python train.py --n_layer=15 --vocab_size=8192 --norm_place="post" --norm_eps=1e-05 --tie_embeddings=true --parallel_block=false --init_std_qkv=0.0319 --init_std_o=0.00582 --lr=0.00306 --schedule="wsd"
Each number is 50 + 15 x the weight over the matrix's rms, rounded and kept within 0 to 99. Layers, rows and columns count from 0.

# layer 10 attention value, 256x256, rms 0.0437, rows 140-191, columns 64-127
52 15 70 27 66 47 35 63 42 34 54 55 46 47 68 54 57 61 69 56 39 26 58 34 51 56 69 79 40 54 71 45 25 64 56 51 40 37 73 43 63 60 47 69 53 30 57 60 73 61 37 53 56 58 31 57 54 66 25 69 46 55 49 62
50 58 26 37 31 25 59 66 60 76 37 42 47 72 30 62 41 41 40 41 31 37 50 48 54 71 60 60 29 56 60 54 64 25 30 60 55 67 45 58 60 26 72 66 44 43 42 33 27 59 45 53 41 70 49 54 65 63 36 52 51 73 22 59
48 77 42 60 71 32 38 15 52 65 48 35 48 25 44 28 46 38 54 43 60 52 61 43 48 51 60 54 52 48 37 43 17 52 28 45 59 65 15 65 56 58 72 48 51 54 67 25 24 78 35 48 49 47 60 46 31 76 50 56 64 70 47 64
60 50 27 49 58 51 65 83 43 50 35 46 46 73 48 50 34 22 31 42 59 69 72 37 56 22 66 44 43 44 56 55 45 72 53 37 53 39 52 50 60 34 30 42 32 63 56 24 58 65 45 45 29 28 57 44 59 45 25 36 68 71 68 47
58 84 33 42 57 70 59 44 45 38 64 61 41 78 33 37 64 64 28 57 60 31 60 44 32 51 49 34 43 48 39 62 74 44 76 41 52 46 15 25 52 56 53 55 56 51 39 63 50 56 49 69 46 42 45 53 27 56 56 59 69 42 39 50
46 69 41 48 54 51 37 56 39 60 42 59 49 70 34 57 37 48 52 33 46 21 42 59 74 54 49 59 47 54 60 46 33 59 58 58 51 49 58 53 29 64 39 52 56 51 44 52 64 36 61 46 48 47 55 80 53 24 60 34 47 48 53 57
70 67 70 34 52 54 54 63 68 60 47 62 44 44 44 59 49 46 71 53 43 50 39 41 48 66 41 52 67 73 22 81 56 43 52 72 46 27 63 57 08 56 58 55 57 37 44 54 35 51 68 40 38 43 59 65 61 45 24 66 23 55 23 74
70 75 52 41 43 53 61 28 33 38 63 44 35 61 23 45 39 21 58 69 27 46 40 46 60 24 42 29 61 42 64 49 62 72 44 72 34 59 32 48 56 34 44 28 49 45 58 63 58 60 51 35 59 39 64 53 32 77 53 44 64 45 47 41
55 76 49 60 25 40 71 42 41 33 68 47 47 37 60 59 47 44 48 51 44 45 45 28 53 47 90 44 30 59 24 51 43 52 40 48 54 58 45 34 71 44 49 35 53 65 57 34 36 49 35 55 48 54 39 31 42 72 87 67 35 36 35 48
87 43 57 48 37 61 50 37 46 59 58 68 47 46 47 49 88 36 23 53 59 33 57 78 33 18 58 46 65 40 12 53 62 41 61 74 35 49 42 53 60 62 32 16 24 35 65 62 32 65 31 55 48 36 37 51 55 72 59 48 65 30 73 53
74 49 35 48 82 60 42 47 55 69 27 43 63 47 51 31 70 54 50 52 68 48 32 72 69 42 56 76 36 38 27 33 42 34 64 38 35 37 51 66 39 62 71 47 50 41 44 57 83 41 61 43 32 53 54 57 33 46 11 20 51 46 62 40
64 51 84 55 60 34 75 69 36 47 47 67 21 59 44 33 55 50 49 27 56 40 36 44 56 56 44 35 45 67 67 74 35 29 22 61 65 63 40 35 29 26 35 56 62 60 72 44 56 76 53 29 78 49 65 53 52 36 48 59 56 26 60 37
68 45 68 48 36 71 46 46 46 40 36 40 28 33 47 30 45 36 17 43 37 37 47 53 61 45 40 46 27 54 64 46 47 42 86 45 55 45 53 46 57 26 28 58 52 45 44 54 42 66 58 43 55 23 16 31 33 35 43 68 48 52 65 46
58 48 44 51 43 36 40 82 57 38 55 52 53 60 53 64 42 42 39 60 71 24 44 66 17 40 37 37 53 46 17 46 34 42 66 49 55 77 70 93 69 50 58 72 57 55 31 68 68 77 32 68 37 45 78 44 60 47 45 44 59 53 45 21
34 53 52 54 38 70 41 31 52 40 52 69 66 55 45 20 45 48 39 25 34 46 71 46 49 41 49 41 52 55 47 56 50 47 50 46 28 56 52 70 48 39 42 43 53 53 38 25 67 51 58 63 70 63 65 38 36 61 40 53 38 49 54 50
42 77 52 25 21 43 47 44 38 53 57 49 49 47 42 38 45 49 38 47 69 80 43 46 42 49 62 28 66 52 39 48 12 66 40 65 83 38 32 53 54 53 61 51 70 76 58 63 63 50 78 36 61 46 70 56 63 51 52 60 33 70 44 63
57 81 49 53 47 54 35 53 71 59 56 56 64 55 49 57 84 55 75 51 84 68 56 45 52 69 66 65 62 36 70 57 59 48 26 65 59 37 33 56 48 45 55 55 53 34 39 41 59 48 59 40 40 64 74 48 77 47 56 50 50 45 74 40
53 83 41 85 49 24 19 49 52 68 48 72 74 67 61 67 39 34 48 48 45 56 45 58 38 52 49 47 52 48 39 15 66 44 59 73 58 42 44 78 44 64 45 35 65 44 60 57 91 28 42 32 65 36 54 42 48 37 61 43 08 43 48 54
38 49 48 48 47 44 24 57 42 33 47 57 56 54 44 49 40 75 45 38 63 48 81 42 14 46 21 48 44 46 41 43 46 32 32 43 56 59 29 61 64 43 57 37 75 54 20 46 48 81 50 27 40 59 51 59 72 62 48 57 44 46 79 65
28 17 60 44 69 47 66 52 70 67 29 66 58 57 32 46 45 54 68 42 58 72 58 53 44 35 49 58 50 67 40 37 53 49 40 68 58 57 45 54 54 49 51 45 36 62 58 65 57 56 43 52 61 53 40 46 55 56 40 33 78 50 30 27
54 42 51 45 55 40 53 66 53 58 45 53 46 41 31 61 65 77 52 32 35 56 64 79 25 49 70 46 68 48 47 47 40 69 56 89 48 70 58 41 62 28 44 57 42 69 45 36 42 42 35 49 55 45 45 67 19 42 50 40 51 20 52 70
54 45 71 64 54 60 63 50 26 45 47 45 41 74 39 59 52 54 75 48 45 26 86 66 79 35 34 25 71 63 47 68 35 36 73 38 42 51 32 40 73 86 46 30 46 54 63 59 52 43 76 64 64 48 45 79 78 34 59 55 56 50 75 60
34 15 32 54 38 44 31 37 82 39 45 63 57 49 38 16 46 40 72 31 71 38 40 69 51 39 58 32 50 64 40 62 53 67 45 43 26 62 44 41 39 51 48 63 50 41 34 56 59 29 29 55 77 14 60 31 53 55 51 31 58 09 45 38
52 34 53 52 33 76 66 68 53 38 37 64 42 50 42 45 48 27 98 21 72 32 31 40 25 47 38 58 54 48 52 46 82 48 39 87 62 71 33 36 47 51 50 48 57 71 46 62 69 45 55 60 26 46 68 26 36 62 35 23 48 43 64 60
53 43 72 66 90 31 50 38 30 34 50 42 67 52 70 63 51 68 56 59 60 67 51 63 30 58 35 51 51 54 61 45 34 39 48 87 49 50 45 52 57 56 71 60 73 70 28 36 60 42 54 17 74 41 55 43 31 70 33 39 64 61 65 54
27 41 37 62 22 42 54 73 73 54 73 70 37 52 46 54 52 36 36 54 31 54 51 33 31 20 54 41 43 11 38 65 45 17 59 17 41 62 65 32 39 49 44 34 42 24 61 35 70 28 43 47 45 42 42 61 33 46 39 48 33 47 55 73
48 29 48 44 43 44 55 34 41 67 37 49 70 46 55 31 62 00 48 54 64 43 37 69 60 50 65 57 60 46 52 45 63 18 60 45 35 55 46 74 47 39 41 63 48 58 34 57 55 58 37 74 54 15 30 41 58 40 41 31 47 47 37 41
67 38 34 27 49 51 56 58 46 45 42 28 61 48 62 34 36 39 43 16 57 67 51 30 29 79 58 45 21 57 66 64 41 71 76 79 24 81 64 39 45 23 50 64 72 48 54 51 51 30 29 53 34 84 63 58 57 25 55 74 34 72 25 21
56 63 25 52 48 72 52 39 66 38 57 66 34 75 60 50 38 36 66 52 42 55 51 25 86 47 39 33 55 76 64 81 60 33 35 27 89 54 58 70 39 61 53 57 50 57 48 19 77 64 44 44 55 36 42 40 37 56 37 49 20 60 55 41
53 47 57 56 70 43 37 55 56 62 26 56 34 46 56 23 57 27 09 66 59 49 44 57 73 38 87 45 22 70 56 87 53 35 44 78 45 57 38 78 66 36 51 59 66 38 58 50 27 70 31 61 51 70 37 50 59 61 48 51 55 31 69 37
47 40 45 39 72 64 62 57 57 23 33 50 31 55 40 49 43 75 31 27 91 50 48 66 64 25 62 54 72 60 38 47 71 28 50 13 30 52 76 83 65 24 59 46 64 66 81 37 85 53 42 50 17 43 42 76 31 66 63 65 69 64 78 36
51 21 63 71 55 31 44 44 46 28 71 43 38 32 54 67 49 57 31 40 31 49 55 41 45 53 62 70 23 29 85 62 72 38 35 51 62 56 65 53 43 31 77 38 48 63 47 45 32 62 35 39 53 49 46 52 82 17 50 63 64 79 55 54
46 51 30 56 75 34 53 40 38 52 59 23 56 51 46 26 38 51 54 43 65 46 68 38 30 47 45 28 43 56 66 54 76 47 38 49 71 42 89 18 63 48 79 65 47 66 52 35 40 53 57 19 86 43 34 51 80 67 44 46 11 66 52 56
54 67 47 63 25 60 27 49 82 70 45 41 48 56 62 53 26 21 43 64 49 63 37 48 56 44 36 57 59 50 60 39 36 66 72 54 48 52 50 62 59 51 57 48 49 56 32 16 35 45 58 60 53 31 33 58 52 58 55 62 44 35 77 54
36 30 62 61 45 56 64 52 32 53 61 65 31 44 44 35 57 72 54 51 33 51 55 71 46 48 74 49 36 33 52 62 63 64 62 23 80 58 77 57 91 49 58 56 59 45 63 36 41 51 51 47 22 40 79 61 51 60 35 62 54 37 52 55
45 73 45 47 20 47 38 39 46 59 49 30 45 09 55 40 38 62 47 43 69 39 77 59 41 63 40 50 33 51 54 53 70 27 59 73 50 52 32 64 21 40 44 39 65 50 46 53 41 47 32 65 43 44 79 29 57 46 22 65 44 60 63 43
49 38 56 43 41 47 37 36 57 61 38 72 69 65 91 44 62 35 57 55 53 29 37 62 44 51 49 53 46 48 57 25 30 57 14 78 35 49 61 37 52 50 64 44 62 57 70 58 47 32 68 27 50 38 64 35 71 62 27 74 69 42 49 24
58 67 57 54 39 27 50 55 41 34 47 72 60 59 69 57 54 55 56 64 46 69 61 53 34 48 52 41 60 44 51 63 63 65 48 42 72 51 55 40 29 35 37 53 48 37 50 40 53 76 46 79 46 38 26 51 48 65 47 40 77 26 36 32
38 47 53 28 62 61 43 77 19 35 44 41 29 70 61 58 54 74 76 25 47 72 45 52 30 60 40 44 27 53 65 25 59 42 46 69 49 54 42 61 34 57 76 62 42 53 53 47 43 23 63 38 46 55 57 74 42 53 63 54 38 57 61 16
03 76 47 53 47 46 35 38 45 44 46 55 49 56 67 14 49 43 20 70 47 64 36 43 59 51 57 27 38 50 62 33 54 44 30 54 45 62 60 41 50 36 45 53 61 34 42 73 49 71 36 40 90 32 56 42 55 56 44 46 47 50 36 40
53 45 45 33 76 48 64 56 81 30 52 42 26 63 42 54 39 57 72 64 20 34 39 60 61 57 26 50 53 41 67 51 35 52 26 51 53 61 59 48 37 46 33 46 63 77 22 63 56 70 38 36 48 67 81 54 54 40 48 45 28 61 47 68
23 65 53 63 57 39 65 59 60 36 40 43 47 89 47 46 50 66 68 63 29 38 78 41 54 31 70 43 54 46 23 74 59 22 56 71 42 50 77 62 40 45 57 19 36 67 69 59 55 39 47 41 54 53 39 32 51 40 30 74 51 63 52 56
44 41 49 36 31 37 26 66 72 76 33 54 39 50 31 41 60 44 54 58 46 30 34 52 35 36 34 66 26 54 46 38 57 59 20 44 22 57 43 62 54 19 46 00 45 69 47 37 51 54 73 63 47 72 49 56 46 63 51 64 42 47 16 57
35 43 37 39 56 39 35 45 40 54 30 69 29 31 36 79 27 50 56 64 55 33 54 53 49 51 52 40 36 53 62 29 69 49 37 62 59 52 68 65 24 39 53 72 50 58 49 37 58 22 42 51 61 00 77 61 39 42 56 56 49 34 12 30
64 24 67 25 61 46 67 43 69 51 42 74 46 35 28 65 52 37 43 67 32 21 43 26 51 33 39 47 55 55 51 33 56 59 41 49 70 58 58 47 37 60 46 56 64 63 47 71 36 44 49 43 67 51 71 32 36 59 42 25 46 39 52 74
16 56 66 63 50 62 61 70 52 26 41 52 41 71 63 37 54 37 64 08 41 61 52 41 48 52 56 27 72 49 41 46 42 74 32 72 47 28 37 88 66 51 68 60 61 52 45 55 57 50 34 51 50 69 53 35 48 54 35 53 60 48 31 26
46 65 39 63 55 73 58 45 63 60 47 32 57 63 67 57 59 40 38 32 52 53 65 45 65 43 63 35 62 58 30 54 69 49 28 49 52 76 37 47 54 47 67 40 36 54 47 43 49 56 60 74 34 54 65 54 62 61 69 62 74 44 38 38
61 42 38 60 21 31 64 57 76 59 51 70 13 39 23 77 86 36 49 60 35 58 37 38 43 27 67 74 46 47 13 19 37 69 45 34 63 28 69 52 49 29 51 57 53 56 47 47 81 66 55 45 40 08 53 55 36 43 80 26 45 54 33 40
44 57 67 28 72 58 43 44 76 33 43 66 67 51 45 29 47 48 78 47 67 23 52 64 51 47 86 76 59 46 95 57 48 56 56 34 33 39 74 74 39 65 56 36 58 55 84 71 42 61 44 92 38 77 55 38 66 35 74 15 64 46 72 64
48 44 26 53 32 67 42 08 49 29 75 31 36 59 42 40 25 20 68 35 47 26 49 45 62 39 37 62 48 44 56 48 61 45 43 43 17 57 51 16 50 48 66 51 46 39 74 65 46 61 77 57 49 41 65 60 40 52 53 58 44 26 59 35
45 33 42 50 21 64 42 40 65 56 37 64 57 40 52 22 30 31 38 36 41 70 36 47 45 65 57 53 50 31 59 63 45 71 69 27 54 52 48 69 78 79 52 10 51 55 60 59 38 78 57 42 63 76 79 70 65 47 31 39 50 59 64 48
49 40 37 32 62 54 63 59 39 34 35 67 55 52 59 39 52 41 15 54 46 53 47 43 55 47 47 47 64 46 45 56 17 57 62 46 60 23 61 49 65 35 30 45 22 55 31 51 69 51 83 50 45 45 37 38 61 37 58 46 56 52 59 35
# layer 10 attention output (transposed), 256x256, rms 0.0993, rows 140-191, columns 64-127
42 52 48 58 31 56 38 47 53 67 50 44 31 76 54 54 32 45 53 43 39 54 52 38 37 49 40 39 41 37 40 20 50 45 90 37 45 27 67 60 65 32 72 43 16 57 38 41 59 20 68 65 43 30 76 49 56 32 96 45 43 42 54 28
39 54 29 39 51 73 54 65 20 28 66 43 58 35 65 44 58 51 49 41 65 51 71 50 64 74 31 38 41 32 50 73 43 59 73 47 58 67 77 35 39 36 26 49 66 50 37 52 67 38 55 35 52 48 39 54 55 51 53 27 48 39 27 50
22 27 52 49 43 40 44 50 58 63 49 59 27 36 47 45 55 53 57 35 91 54 73 42 63 25 47 66 42 37 34 42 60 41 58 25 65 34 70 92 45 34 53 44 61 21 28 64 45 68 78 56 55 46 31 56 49 42 43 75 36 66 53 30
28 53 51 58 42 48 42 52 64 46 52 51 68 24 63 44 75 64 67 58 21 36 51 48 47 68 58 42 47 71 61 42 61 73 44 09 66 54 74 68 36 64 43 31 77 54 44 75 77 28 56 99 60 63 63 24 53 66 86 37 00 84 47 33
44 46 66 59 44 16 71 48 22 05 54 33 39 56 65 49 65 37 74 73 76 58 25 58 33 48 39 78 42 23 60 39 44 52 61 79 35 48 61 42 59 43 39 56 39 57 58 33 19 70 45 44 53 69 59 28 66 59 48 16 51 83 57 53
55 49 37 61 34 63 61 42 57 19 65 60 67 31 87 73 69 41 33 25 52 57 47 47 23 62 45 58 60 50 35 57 70 13 73 56 44 63 43 68 88 48 66 67 69 45 52 68 58 41 70 47 46 50 47 43 45 63 25 44 54 57 40 40
34 68 81 60 67 61 65 23 25 44 46 30 41 80 41 35 45 47 53 43 39 64 57 29 49 32 51 23 17 56 49 43 29 61 51 52 54 57 41 60 54 40 40 41 74 51 50 50 66 62 59 47 51 70 41 70 45 57 62 08 35 27 53 48
43 66 44 52 45 00 42 50 41 58 46 58 72 47 24 52 99 52 60 48 51 55 67 46 32 32 46 41 74 33 47 37 82 55 51 64 70 59 26 40 40 56 46 83 41 72 48 43 42 50 66 65 69 62 39 25 52 31 62 63 49 20 60 70
44 45 47 72 38 31 38 31 37 38 51 33 61 90 24 74 31 44 41 40 51 46 27 47 70 83 56 36 50 61 54 55 30 42 63 51 60 47 75 78 29 52 29 63 52 58 46 70 35 64 49 55 50 63 53 55 45 36 29 50 55 61 52 65
18 64 55 27 68 82 53 46 42 33 63 33 66 52 48 46 30 61 63 63 71 39 58 52 54 41 49 61 30 37 52 60 64 63 49 42 52 46 47 85 41 40 63 49 59 72 54 55 44 58 48 42 73 44 50 69 48 32 40 52 26 76 58 48
22 45 43 68 56 23 24 36 57 42 55 54 53 55 62 63 54 67 39 43 40 33 43 39 67 52 45 30 79 28 65 73 53 65 47 52 57 33 38 47 32 37 56 84 68 45 75 30 58 54 37 38 59 27 41 66 42 52 80 73 39 56 30 35
73 68 35 63 66 88 57 44 50 19 41 55 72 41 55 41 47 51 38 60 25 52 76 44 61 43 50 50 35 41 12 44 72 59 42 44 51 47 44 56 32 46 41 31 18 46 51 76 38 22 66 68 61 63 46 55 53 30 25 49 63 69 45 52
26 41 33 40 57 50 86 54 77 74 35 34 63 60 71 61 41 68 58 61 43 18 64 64 55 49 49 58 26 52 73 23 31 58 47 39 53 38 64 56 42 51 49 55 47 51 58 31 80 23 59 71 57 51 48 29 54 67 71 53 22 39 40 51
36 46 50 60 22 27 40 44 52 82 33 59 31 77 81 27 58 42 71 49 71 79 50 23 56 60 58 33 36 50 66 72 44 54 25 67 38 61 69 34 35 38 60 61 69 46 65 45 61 46 48 43 64 46 39 84 38 09 56 49 62 33 51 74
74 50 54 55 40 38 26 48 41 38 50 20 48 47 41 57 32 49 37 55 62 74 26 67 60 49 59 30 71 41 42 69 47 44 59 36 60 47 50 37 48 60 40 72 36 41 48 54 50 52 47 42 65 31 42 35 42 59 52 48 48 55 70 63
94 60 44 52 64 50 71 68 46 55 66 90 48 36 53 32 63 48 45 47 65 64 74 63 15 59 53 50 57 51 57 58 30 41 58 38 18 62 34 53 36 32 37 51 55 33 56 77 28 73 27 44 47 65 74 45 44 47 43 64 22 55 30 57
60 50 53 79 62 25 56 51 26 45 56 38 54 52 17 44 48 59 35 34 46 44 69 60 60 55 35 27 70 74 50 42 18 49 48 68 70 36 69 43 39 47 40 60 40 49 65 73 17 58 46 47 39 29 51 53 30 75 56 32 71 40 49 14
49 64 44 46 50 50 52 29 56 45 49 26 34 36 59 66 43 57 52 69 99 43 17 30 18 48 56 30 54 53 12 85 45 28 73 56 47 54 66 37 44 49 53 51 55 58 56 48 37 70 12 62 21 69 45 36 37 72 74 55 45 47 51 29
29 49 54 26 54 73 35 66 48 23 43 33 44 67 56 42 63 56 35 65 47 58 66 58 65 52 82 71 66 42 54 57 47 55 68 40 17 53 59 60 32 51 55 68 21 28 59 25 15 44 45 45 51 63 48 44 51 26 43 44 49 85 30 47
47 52 33 70 30 70 32 47 59 47 54 35 38 49 40 46 61 65 63 51 36 50 28 52 55 25 42 62 66 28 44 64 19 45 69 62 41 57 51 45 57 57 55 62 45 63 37 57 68 63 54 48 26 49 48 52 57 53 43 63 56 57 75 45
39 62 71 37 57 75 55 35 57 52 65 47 57 31 40 41 29 58 43 61 52 51 69 31 35 53 73 58 41 55 41 47 61 41 41 35 67 49 54 20 62 68 56 60 55 24 26 52 89 48 66 66 52 67 69 30 67 35 70 40 20 61 64 45
25 38 46 40 57 13 55 48 46 43 77 49 35 54 65 72 57 59 29 62 27 23 69 53 83 23 61 50 44 45 71 34 56 47 00 70 80 40 52 46 33 39 46 46 62 38 71 57 41 57 55 56 42 53 67 72 49 42 30 50 56 52 62 29
72 60 53 37 43 68 40 40 80 72 51 63 51 35 52 57 46 51 52 47 44 53 23 44 60 31 50 55 17 43 68 52 76 31 45 50 59 18 86 49 42 54 60 58 64 51 46 48 53 54 41 69 42 49 46 62 40 27 41 78 43 60 70 82
43 60 56 32 52 50 71 42 40 52 42 71 48 44 55 37 45 42 56 73 21 50 63 43 82 61 55 41 17 35 44 34 33 65 44 43 55 48 61 45 51 32 41 51 54 48 52 69 00 62 18 38 60 72 62 53 50 41 51 47 40 46 65 40
46 41 62 56 56 61 41 47 48 40 65 63 35 31 53 49 25 37 58 50 38 47 67 60 21 45 23 46 49 49 53 63 73 55 56 55 73 48 74 35 61 27 35 44 42 50 38 29 45 50 27 68 44 23 24 19 38 17 67 56 77 56 54 55
60 53 24 45 60 27 42 67 62 48 30 41 20 57 37 34 57 43 75 52 26 65 36 86 58 60 40 58 32 63 43 63 91 52 37 52 77 37 36 65 44 51 46 64 52 32 64 51 81 56 54 52 32 23 53 46 34 33 62 20 34 72 36 30
44 24 39 50 45 59 50 46 62 55 53 48 34 67 55 31 37 64 75 54 67 80 53 33 72 23 41 37 42 39 32 36 84 61 43 59 65 40 37 57 55 79 53 45 37 83 62 30 60 53 35 63 51 31 44 62 45 62 56 57 66 55 49 53
59 57 41 51 14 50 40 65 45 33 62 57 21 55 41 58 57 44 55 56 61 52 46 47 58 57 52 75 72 82 50 47 42 55 67 63 26 33 77 28 48 52 66 52 56 71 38 51 65 38 67 35 79 52 66 35 49 44 48 41 71 47 48 49
14 49 37 79 53 22 29 55 59 61 36 44 27 24 34 34 59 47 21 88 84 59 67 26 58 52 65 51 44 30 75 50 64 42 45 60 34 62 94 72 47 22 51 58 42 31 37 72 58 38 74 55 23 59 46 60 38 59 27 26 59 58 44 60
50 89 70 84 67 63 69 45 86 57 83 47 65 51 26 68 37 64 49 49 23 85 47 53 48 51 52 43 64 55 37 57 77 47 39 55 52 63 62 69 43 65 59 44 33 46 43 55 51 48 49 42 63 53 44 63 41 19 29 55 40 66 48 32
59 89 44 73 16 70 78 35 38 50 52 58 52 70 26 42 60 54 34 59 42 56 27 58 56 50 68 51 28 57 29 35 35 60 32 55 68 32 30 24 53 63 29 53 30 36 17 41 43 54 40 66 64 73 50 38 57 37 55 59 50 69 45 71
74 56 61 52 47 43 54 71 51 43 41 58 46 62 50 50 72 53 80 43 65 56 35 55 44 56 39 54 38 43 66 57 46 64 32 42 60 69 27 41 54 64 42 33 35 48 40 57 36 35 73 71 53 58 38 40 60 84 18 36 70 12 66 46
61 58 73 32 35 66 43 77 34 53 28 55 48 49 54 73 48 52 56 43 28 63 37 66 54 63 70 15 28 49 54 26 65 19 42 50 27 56 45 82 46 50 63 23 24 34 38 64 53 51 48 75 70 37 53 35 53 66 35 63 57 27 26 59
10 41 48 55 65 54 45 51 52 82 65 62 47 56 86 63 42 56 47 29 29 52 36 45 42 77 46 50 24 39 34 70 55 21 58 49 55 56 31 41 41 49 50 60 44 44 59 20 48 44 51 50 37 56 56 46 34 75 69 43 13 78 37 25
55 39 40 60 44 26 44 36 46 87 21 52 69 62 48 40 34 39 64 35 54 67 69 38 68 49 61 59 33 67 38 39 20 28 32 52 60 29 64 54 24 41 47 65 54 13 58 54 74 51 64 62 54 67 46 55 52 78 71 66 49 79 70 52
85 57 84 53 59 64 50 56 71 65 41 41 52 65 51 46 45 45 54 34 63 55 29 33 38 19 45 52 80 97 65 44 68 66 55 63 41 59 58 15 62 69 55 41 49 42 43 35 37 65 33 37 62 67 43 20 47 57 48 30 64 44 50 23
79 42 63 49 81 76 31 41 67 78 83 55 45 34 51 67 51 73 70 12 29 71 55 30 39 51 26 60 25 44 24 66 28 50 71 43 50 48 71 32 60 28 51 65 31 18 32 36 49 52 25 46 40 53 39 80 71 57 70 53 47 38 55 65
51 00 43 43 79 69 52 29 30 51 33 39 45 81 23 35 30 49 59 65 61 65 52 34 54 53 45 35 28 60 54 42 63 51 74 51 50 55 36 48 69 70 44 61 53 59 51 68 62 41 52 70 67 66 39 67 48 37 47 58 51 52 54 52
83 38 58 31 28 58 43 22 74 54 21 40 56 40 40 61 15 61 38 35 13 36 73 29 41 76 51 39 83 67 25 69 43 45 48 11 44 44 58 77 46 73 29 71 47 68 43 57 23 47 40 65 38 38 54 47 81 35 61 56 78 74 48 61
74 43 50 46 45 67 53 66 23 52 77 45 55 40 27 47 38 56 54 61 59 37 40 35 70 19 59 58 77 39 53 56 60 51 67 60 40 46 11 44 61 62 53 62 39 25 50 35 39 71 56 64 49 99 48 63 58 55 51 70 66 42 40 44
50 39 65 76 46 53 64 64 52 44 38 49 50 54 54 27 69 49 48 53 76 51 59 53 47 69 65 49 70 39 35 38 31 74 65 58 67 36 29 67 63 71 42 32 49 48 59 57 53 45 73 74 45 64 56 56 29 44 43 46 71 31 45 64
55 57 39 48 54 54 30 52 51 33 39 62 45 46 55 62 71 51 85 64 28 22 67 55 45 53 57 49 65 54 62 35 45 53 39 72 57 45 51 47 67 58 48 59 64 50 34 38 33 54 65 35 63 46 41 47 37 55 56 32 53 30 45 61
57 48 24 62 36 36 58 67 47 54 49 55 51 51 40 43 36 28 53 33 27 48 56 70 74 70 35 55 87 49 51 62 35 51 40 43 66 61 34 66 63 39 64 84 60 27 48 54 48 79 51 35 51 45 38 60 53 47 77 35 56 60 56 43
63 50 50 56 28 28 63 44 42 47 55 25 23 75 48 45 39 50 44 30 54 79 35 46 38 53 27 30 47 99 61 34 41 54 79 48 31 45 25 62 42 62 61 49 53 36 71 46 44 52 38 55 37 54 34 38 46 56 27 44 64 59 41 61
41 34 43 80 51 88 61 49 70 65 28 12 62 46 46 27 39 76 84 37 52 67 30 82 48 66 60 25 33 74 45 61 35 57 59 63 39 49 25 68 27 46 48 57 48 29 30 82 49 44 68 60 43 59 28 64 69 41 46 34 38 65 59 16
48 55 21 44 58 78 61 35 45 56 70 44 43 36 57 66 60 48 70 78 42 75 49 26 30 41 35 34 49 48 46 29 53 61 47 50 53 39 48 62 38 76 66 54 25 35 43 65 33 47 52 27 62 56 60 48 53 31 77 40 49 45 44 84
55 42 31 60 59 46 57 50 66 57 57 54 44 56 29 57 44 42 37 43 76 60 38 60 58 54 33 77 58 67 71 27 36 64 45 58 73 52 53 14 22 61 27 48 68 45 63 65 53 39 48 57 42 55 62 61 49 49 69 54 37 50 52 59
27 36 35 46 72 54 45 70 52 53 38 33 67 51 95 54 49 48 64 28 40 26 60 43 57 71 49 44 42 57 76 76 13 47 56 47 23 42 22 45 56 70 46 43 82 41 66 58 44 41 70 26 16 39 46 82 52 86 13 67 42 76 45 65
79 05 50 41 05 68 41 95 70 80 33 66 36 40 45 28 51 34 16 47 62 52 42 53 37 72 68 25 31 53 42 41 44 44 59 57 38 58 39 40 64 51 45 44 72 43 31 19 57 58 54 41 30 47 51 43 44 62 25 80 55 62 64 50
16 91 46 44 50 33 56 36 37 62 56 64 44 44 64 73 62 47 39 52 40 69 27 66 55 41 56 56 26 47 74 67 54 49 50 46 70 49 46 51 36 40 34 58 57 62 87 23 63 69 29 57 71 57 43 46 69 34 56 66 81 62 45 55
15 34 63 36 58 57 49 63 59 73 33 44 42 47 51 77 60 43 69 17 79 53 62 53 68 35 57 47 58 14 35 29 51 23 33 41 61 70 30 71 50 54 39 48 41 48 45 51 59 33 55 62 56 71 43 63 27 51 41 44 25 61 71 67
57 60 54 38 39 49 49 67 64 47 70 34 52 37 32 66 88 75 99 71 45 84 47 29 47 49 59 34 54 87 60 56 78 71 45 64 74 34 15 38 59 48 43 90 70 24 61 41 27 53 37 37 50 37 50 43 51 69 48 59 37 56 49 16
# layer 10 attention query, 256x256, rms 0.0592, rows 192-194, columns 64-127
50 26 73 36 29 80 47 56 50 40 22 55 62 51 61 33 63 56 40 67 57 50 49 43 44 63 68 40 35 46 58 37 35 13 29 46 51 45 49 75 53 80 34 42 40 65 55 63 37 58 25 40 55 70 63 43 66 60 44 56 41 73 46 51
92 53 52 42 41 48 45 69 57 63 49 53 58 35 39 71 45 40 61 45 28 52 63 45 63 39 67 30 24 63 65 65 33 54 45 49 87 32 71 73 38 79 63 59 46 48 67 50 27 45 48 57 49 83 78 63 40 52 60 46 48 45 55 51
48 40 39 58 41 56 90 46 36 27 66 65 51 44 68 55 44 25 72 59 48 58 82 57 61 62 27 84 60 59 45 39 47 60 55 68 55 60 43 26 50 30 48 54 89 58 40 29 25 60 80 68 60 69 57 43 56 49 61 37 51 41 44 74
# layer 10 attention key, 256x256, rms 0.0595, rows 192-193, columns 64-127
89 33 39 79 77 50 60 47 55 43 35 73 73 40 82 30 27 30 39 48 56 51 43 59 59 66 57 62 24 42 59 44 63 25 27 42 40 46 53 61 31 60 48 41 52 32 57 66 48 49 47 81 66 78 39 58 51 47 46 81 58 50 48 66
31 37 33 38 47 49 74 59 37 60 36 56 54 47 62 16 46 84 60 58 55 33 46 58 70 42 76 87 64 55 45 27 66 56 27 39 36 49 62 50 31 36 31 55 71 63 40 52 48 58 76 36 61 32 75 62 50 49 40 52 43 34 69 18